{
  "n_layer": 10,
  "d_model": 256,
  "n_head": 8,
  "n_kv_head": 8,
  "head_dim": 32,
  "d_mlp": 1024,
  "vocab_size": 2879,
  "activation": "squared_relu",
  "norm": "layernorm",
  "norm_place": "pre",
  "norm_eps": 1e-07,
  "positions": "rope",
  "rope_base": 1020.0,
  "rope_fraction": 0.5,
  "qk_norm": true,
  "attn_scale": 0.314,
  "bias": "none",
  "tie_embeddings": false,
  "parallel_block": false,
  "extras": ["local attention windows", "gated attention", "value embeddings", "hashed n-gram embeddings", "a smear gate", "learned residual scales"],
  "init": "uniform",
  "init_std_qkv": 0.0383,
  "init_std_o": 0.00856,
  "init_std_up": 0.0383,
  "init_std_down": 0.00856,
  "optimizer": "laprop",
  "lr": 0.00136,
  "beta1": 0.9,
  "beta2": 0.98,
  "weight_decay": 0.076,
  "lr_head": 0.0061,
  "warmup_steps": 310,
  "schedule": "wsd",
  "decay_fraction": 0.667,
  "decay_shape": "linear",
  "final_lr_fraction": 0.0,
  "batch_tokens": [32768, 65536, 98304],
  "seq_len": 1024,
  "doc_mask": true,
  "train_tokens": 386100000,
  "steps": 5896,
  "dataset": "wikipedia_en"
}
Each number is 200 + 30 x the weight over its row's rms, rounded and kept within 0 to 999. Layers, rows and columns count from 0. The size before them is the row's rms in percent of the matrix's.

# up: layer 7 MLP up, 1024x256, rms 0.0827, rows 85-109, columns 192-255
# down: layer 7 MLP down (transposed), 1024x256, rms 0.0746, rows 85-108, columns 192-255
up85,093,213,170,241,240,249,174,218,153,223,172,193,193,232,237,135,191,199,162,151,204,207,203,232,196,169,151,208,243,238,180,245,148,226,192,221,255,244,156,179,163,222,194,235,206,216,167,230,155,172,211,217,180,185,160,183,209,225,178,255,198,224,138,228,199
down85,094,171,174,217,208,198,209,201,166,165,245,167,219,189,154,194,184,205,191,255,119,276,191,231,174,195,227,252,213,214,211,214,185,203,200,227,207,213,216,141,161,207,195,257,201,194,237,164,197,239,209,220,246,236,241,198,205,221,223,120,194,184,187,179,128
up86,099,208,231,149,151,189,224,205,268,220,161,262,217,154,190,185,195,204,172,227,186,236,234,221,242,166,173,243,184,155,137,203,177,200,239,174,214,199,174,175,166,256,208,140,237,207,206,243,206,126,236,224,191,203,204,195,205,202,191,249,178,164,197,197,219
down86,099,191,221,138,226,209,175,178,214,195,208,213,198,220,175,206,203,229,282,174,183,195,151,178,168,183,269,194,182,172,224,216,215,200,197,163,149,210,254,199,174,176,213,209,205,124,199,204,201,192,221,216,200,166,253,194,191,213,221,162,290,215,183,198,221
up87,122,183,153,234,154,176,181,169,236,195,171,208,218,186,188,191,124,176,237,180,187,236,173,186,195,192,208,212,163,160,144,212,186,253,199,147,208,190,258,193,184,222,258,181,196,210,213,233,176,196,209,165,156,220,232,271,183,186,186,173,210,164,221,172,181
down87,113,142,167,210,200,178,184,194,194,215,137,152,170,198,202,262,212,190,195,227,245,204,248,182,115,219,228,149,263,197,213,188,208,176,134,186,213,177,212,172,196,238,251,118,157,202,247,200,171,223,168,171,167,191,206,237,181,209,200,198,196,171,227,174,239
up88,098,150,222,174,238,212,199,276,239,209,187,214,205,197,188,156,147,211,235,216,207,211,181,213,199,222,223,215,181,209,184,177,122,185,198,216,211,209,163,200,237,199,237,201,221,199,223,204,217,195,268,206,170,226,246,238,201,173,166,217,144,180,196,199,191
down88,096,240,160,178,219,186,210,180,152,182,181,216,203,187,191,237,164,150,210,180,169,237,225,246,187,170,182,214,147,245,206,214,229,177,224,200,234,180,228,188,177,204,162,169,237,182,218,219,188,199,209,166,185,143,231,220,164,187,229,185,199,141,255,241,170
up89,096,161,272,207,164,193,228,143,211,220,220,171,280,175,184,154,192,209,176,152,202,192,196,235,211,196,181,266,168,174,204,247,181,247,303,184,223,182,226,212,234,282,215,205,208,171,209,247,184,195,222,228,167,205,208,212,119,218,159,221,208,211,176,134,183
down89,099,143,219,197,181,205,228,187,194,216,205,241,201,118,230,205,213,206,190,208,205,134,189,227,210,200,184,215,175,160,200,189,226,186,185,196,163,238,220,252,177,285,202,225,196,186,227,195,234,192,181,201,176,219,227,176,209,156,250,217,241,193,173,219,228
up90,095,246,216,223,243,272,223,253,158,191,178,215,191,197,200,196,193,237,197,162,247,161,220,181,267,223,167,216,242,158,168,250,185,214,214,157,221,216,218,219,217,219,184,178,200,203,191,218,269,160,190,237,166,206,175,230,206,168,172,221,179,204,163,191,221
down90,096,211,163,226,206,216,282,208,154,186,183,241,188,188,166,203,190,228,191,215,218,209,226,209,181,203,143,229,182,191,154,166,176,179,163,175,132,187,172,207,219,235,201,202,222,216,189,190,169,235,180,225,256,232,212,182,172,165,180,244,172,199,137,163,213
up91,103,257,239,196,183,213,184,233,220,178,254,139,174,265,193,134,213,270,240,234,156,147,212,151,195,151,201,235,210,116,232,174,209,201,210,223,224,222,219,164,237,195,230,199,190,139,213,220,196,179,224,178,195,200,148,198,171,192,209,176,218,146,198,239,227
down91,102,195,226,240,218,152,239,185,156,168,176,121,203,218,194,177,257,143,209,209,226,239,151,169,209,242,220,183,213,200,224,228,166,215,206,158,187,137,217,225,259,142,232,188,226,214,197,176,203,172,195,197,175,179,175,233,192,196,189,179,228,241,218,184,286
up92,099,176,191,213,162,193,208,272,159,246,190,221,204,186,162,195,140,185,189,143,246,234,176,199,211,220,230,178,232,203,206,202,171,140,255,207,254,211,249,173,145,253,242,220,193,208,230,200,206,200,177,216,170,194,196,237,187,262,220,249,206,199,181,237,137
down92,097,206,293,248,147,193,156,191,234,220,225,220,202,255,214,244,187,160,213,197,266,204,181,152,248,184,243,201,242,266,209,169,212,192,136,204,193,191,203,161,191,162,212,242,237,187,197,259,160,225,202,224,174,148,164,187,244,235,218,219,217,211,172,197,168
up93,088,244,191,203,186,161,197,196,238,216,228,253,174,238,181,185,194,190,218,268,215,170,145,233,205,158,145,232,230,212,213,164,199,262,178,189,231,215,148,211,212,224,186,211,169,145,179,217,234,200,209,211,128,229,168,248,194,212,221,194,156,241,184,145,194
down93,089,206,203,174,192,154,246,234,186,195,173,183,241,140,182,162,196,181,174,213,163,166,164,196,242,177,192,194,201,260,212,270,220,194,182,232,179,167,189,252,216,168,212,203,241,201,245,182,210,173,188,208,181,239,135,135,212,183,179,158,205,213,179,193,165
up94,095,293,238,207,206,217,173,201,195,187,232,213,200,169,181,209,191,201,200,212,236,150,268,271,282,209,173,211,199,158,217,208,174,232,218,203,217,231,206,161,203,189,221,157,187,217,252,230,193,152,243,182,144,185,176,193,219,188,162,212,144,206,157,211,172
down94,100,148,185,233,208,215,183,246,238,199,202,168,235,222,246,176,215,142,72,229,188,193,134,140,198,147,227,251,156,154,262,170,191,238,185,173,209,228,203,233,194,196,176,211,181,223,204,203,211,250,197,231,217,163,190,212,206,246,215,239,210,241,187,210,198
up95,096,167,224,193,157,208,201,221,236,157,240,166,260,174,187,194,242,210,143,201,187,232,229,196,180,109,221,195,166,205,180,199,205,162,198,224,186,160,236,162,275,229,183,243,196,152,289,225,196,187,209,216,183,192,197,210,207,170,190,229,204,219,205,235,178
down95,097,202,190,231,186,230,186,260,219,217,182,170,212,210,187,184,238,235,210,181,238,219,166,180,209,203,236,199,258,173,223,165,183,204,176,195,270,162,194,170,216,202,216,190,200,163,206,231,205,212,172,206,205,174,216,223,231,240,196,164,190,250,229,186,186
up96,083,165,200,218,211,246,216,175,223,192,179,249,203,212,163,186,194,217,200,125,144,187,199,216,232,180,151,194,255,205,194,224,192,165,182,214,203,207,199,250,221,239,138,206,172,259,228,214,185,184,213,220,171,200,176,200,227,200,182,225,215,176,152,131,201
down96,088,226,206,139,203,210,230,179,210,210,218,190,152,135,203,195,192,162,220,161,211,202,196,162,208,176,210,194,159,174,206,206,205,252,224,214,196,209,140,156,201,174,237,184,213,217,226,207,233,204,216,210,243,229,193,142,112,178,202,219,171,240,183,208,190
up97,098,205,209,164,181,218,202,221,205,147,217,231,134,250,173,135,165,192,220,156,257,194,206,200,156,224,259,230,267,191,153,224,215,226,229,125,216,228,200,175,193,228,174,211,230,202,191,202,198,166,198,221,211,183,218,223,201,216,148,200,239,110,155,185,194
down97,102,206,230,215,187,211,199,227,208,219,255,198,194,178,237,240,198,167,222,206,193,134,260,217,161,256,207,189,195,184,201,177,154,149,220,185,169,168,205,154,197,187,192,202,246,184,174,175,103,216,165,209,187,172,202,188,212,194,194,164,199,144,198,311,223
up98,097,186,197,191,239,203,175,264,168,159,189,193,194,191,163,206,149,246,175,169,209,263,281,199,194,227,185,158,159,212,156,217,206,197,185,169,172,207,188,207,193,178,204,245,158,218,228,217,214,154,213,222,205,242,222,173,193,232,179,227,174,165,196,186,154
down98,098,230,221,168,225,264,192,169,253,177,102,226,259,188,192,228,215,203,145,194,188,156,219,163,174,242,191,175,192,212,218,181,205,231,211,248,156,203,206,259,183,167,179,204,230,201,189,213,165,168,174,170,164,220,240,177,183,222,217,226,203,206,195,208,161
up99,093,177,191,145,225,225,216,207,206,234,231,188,298,207,197,196,149,214,202,221,218,205,217,155,190,211,141,153,195,226,139,217,185,182,296,177,203,169,203,223,194,195,179,232,210,200,215,209,162,212,231,224,201,208,251,179,149,206,176,169,148,222,189,190,178
down99,098,195,201,227,235,193,217,199,177,170,183,220,211,242,192,182,229,246,267,222,172,177,229,211,219,178,179,236,198,227,195,165,228,224,167,190,230,206,186,182,155,180,205,210,163,136,214,188,201,230,178,202,217,200,220,174,217,136,166,133,221,188,200,199,216
up100,099,152,253,195,186,193,185,182,213,190,157,245,249,138,230,153,190,236,183,174,193,217,241,211,256,216,248,121,195,173,188,253,209,242,178,177,200,192,209,219,208,208,229,227,209,238,268,205,238,186,212,210,194,206,175,245,197,233,181,230,159,218,169,226,169
down100,104,191,205,204,209,181,227,168,211,223,228,194,190,213,250,135,163,214,220,227,188,264,218,179,200,249,158,166,194,207,215,215,199,288,202,170,194,212,179,232,119,144,212,182,210,141,224,224,174,206,208,187,213,196,225,176,188,222,259,217,223,184,192,186,218
up101,101,286,204,189,228,246,232,226,155,224,181,208,182,235,196,161,209,206,160,244,203,195,183,263,222,209,178,235,234,154,225,251,178,181,196,153,224,237,250,177,218,193,173,197,227,159,210,218,223,176,257,171,190,205,176,237,250,193,116,237,171,174,163,190,226
down101,100,241,226,125,222,218,228,211,188,172,181,141,204,193,182,172,200,189,192,277,217,206,184,226,178,195,210,237,192,228,219,223,132,185,170,241,216,216,213,180,242,224,157,165,158,225,161,203,196,205,187,248,188,152,203,153,234,189,208,143,164,141,144,206,202
up102,101,220,216,218,163,214,202,169,198,184,221,184,225,211,159,161,213,167,202,229,179,195,180,244,273,112,137,247,134,237,178,197,173,241,230,215,203,190,192,182,265,205,244,191,201,152,172,229,173,201,267,237,188,239,245,180,189,210,178,196,177,204,179,225,191
down102,107,210,178,168,222,144,198,207,150,204,202,234,188,189,168,187,201,219,252,183,197,193,232,214,190,213,168,166,206,237,251,225,215,151,201,248,191,167,175,181,239,186,193,175,165,218,209,199,130,217,202,212,205,222,183,164,176,164,209,181,215,177,251,217,196
up103,043,213,184,162,185,235,208,242,188,181,213,212,206,218,163,211,192,253,222,170,186,186,220,239,224,175,199,200,229,197,201,230,134,189,199,182,226,200,244,174,205,246,184,219,232,165,205,198,203,162,218,197,133,218,159,212,212,225,152,188,195,191,207,220,177
down103,037,171,212,208,197,233,134,171,275,204,204,206,178,251,167,242,158,164,208,147,194,194,192,141,142,239,176,202,234,204,187,175,197,201,192,250,194,211,142,215,197,187,244,207,152,184,156,211,201,226,245,197,188,168,191,241,192,144,194,207,206,158,215,200,191
up104,100,256,204,142,168,208,197,228,186,183,224,156,204,222,210,190,160,265,175,219,165,204,203,162,212,230,259,138,199,202,217,177,184,181,186,252,248,196,197,172,238,229,163,170,224,167,207,236,230,162,163,148,194,188,164,191,213,217,224,199,175,219,260,205,202
down104,101,205,204,194,221,260,219,179,162,150,206,216,176,191,261,226,132,209,146,175,202,203,183,159,206,197,209,190,201,175,170,218,168,209,155,258,222,187,203,169,178,239,209,193,194,257,247,156,167,193,178,204,222,227,199,175,197,186,219,182,248,212,184,189,202
up105,117,218,180,188,221,191,200,202,184,186,246,203,181,205,206,221,205,182,212,212,174,193,188,210,302,187,217,171,239,154,195,230,178,162,228,190,220,252,202,179,214,202,217,247,242,197,187,199,194,170,197,267,189,192,211,183,187,170,214,177,214,210,229,133,161
down105,109,205,175,194,213,200,163,239,214,232,241,206,259,215,188,224,187,234,156,163,206,176,220,153,166,170,194,209,221,213,207,217,232,194,162,226,184,205,192,139,202,205,196,165,222,216,206,197,247,153,255,197,213,197,201,185,238,267,244,241,172,200,136,219,209
up106,120,203,134,209,182,175,198,189,180,204,244,152,205,157,202,235,185,258,196,214,178,186,193,230,252,169,201,228,191,140,134,212,210,164,212,136,237,251,213,202,240,197,240,172,249,191,185,234,255,208,187,198,170,224,187,252,175,219,211,160,169,151,228,180,196
down106,111,177,168,167,279,200,180,222,194,194,191,181,173,189,228,205,196,182,210,206,152,233,164,159,224,185,142,199,217,190,223,138,195,222,190,223,256,153,150,196,162,160,201,173,199,256,170,189,185,220,220,189,180,201,175,205,243,145,252,206,199,186,168,187,200
up107,102,207,134,180,167,269,211,178,183,190,209,186,190,223,214,164,193,271,210,167,198,159,226,239,209,245,201,161,187,149,157,226,210,196,206,195,225,261,205,220,190,218,240,189,227,190,196,182,222,170,198,136,189,238,242,220,157,205,145,237,201,154,246,210,221
down107,104,182,160,183,218,212,171,158,230,195,185,185,191,197,221,231,196,236,214,186,217,208,230,206,251,212,243,207,202,157,199,169,221,163,166,218,253,187,164,150,153,188,194,181,217,174,184,221,177,206,267,201,208,192,217,257,182,178,241,198,151,169,257,198,285
up108,110,229,191,217,147,187,215,207,154,177,171,181,157,193,182,186,156,225,202,205,220,201,206,194,252,177,214,191,154,187,207,163,185,190,203,195,190,181,159,235,256,224,220,197,224,136,193,177,239,237,190,233,210,212,181,231,172,254,136,229,179,214,245,188,166
down108,110,174,189,195,193,215,241,181,261,171,166,149,143,203,267,237,145,169,179,195,231,225,238,233,196,217,226,167,209,203,222,226,237,201,208,187,175,236,240,180,205,211,213,216,172,169,157,220,194,202,246,175,155,265,201,217,201,184,174,193,212,233,171,204,128
up109,086,220,199,217,182,207,225,193,186,209,222,230,167,210,144,233,196,188,176,201,161,186,201,158,225,206,155,175,197,197,218,203,167,164,206,185,242,211,186,213,254,234,132,179,221,202,198,235,246,236,210,187,127,188,222,203,260,225,185,205,193,233,158,207,179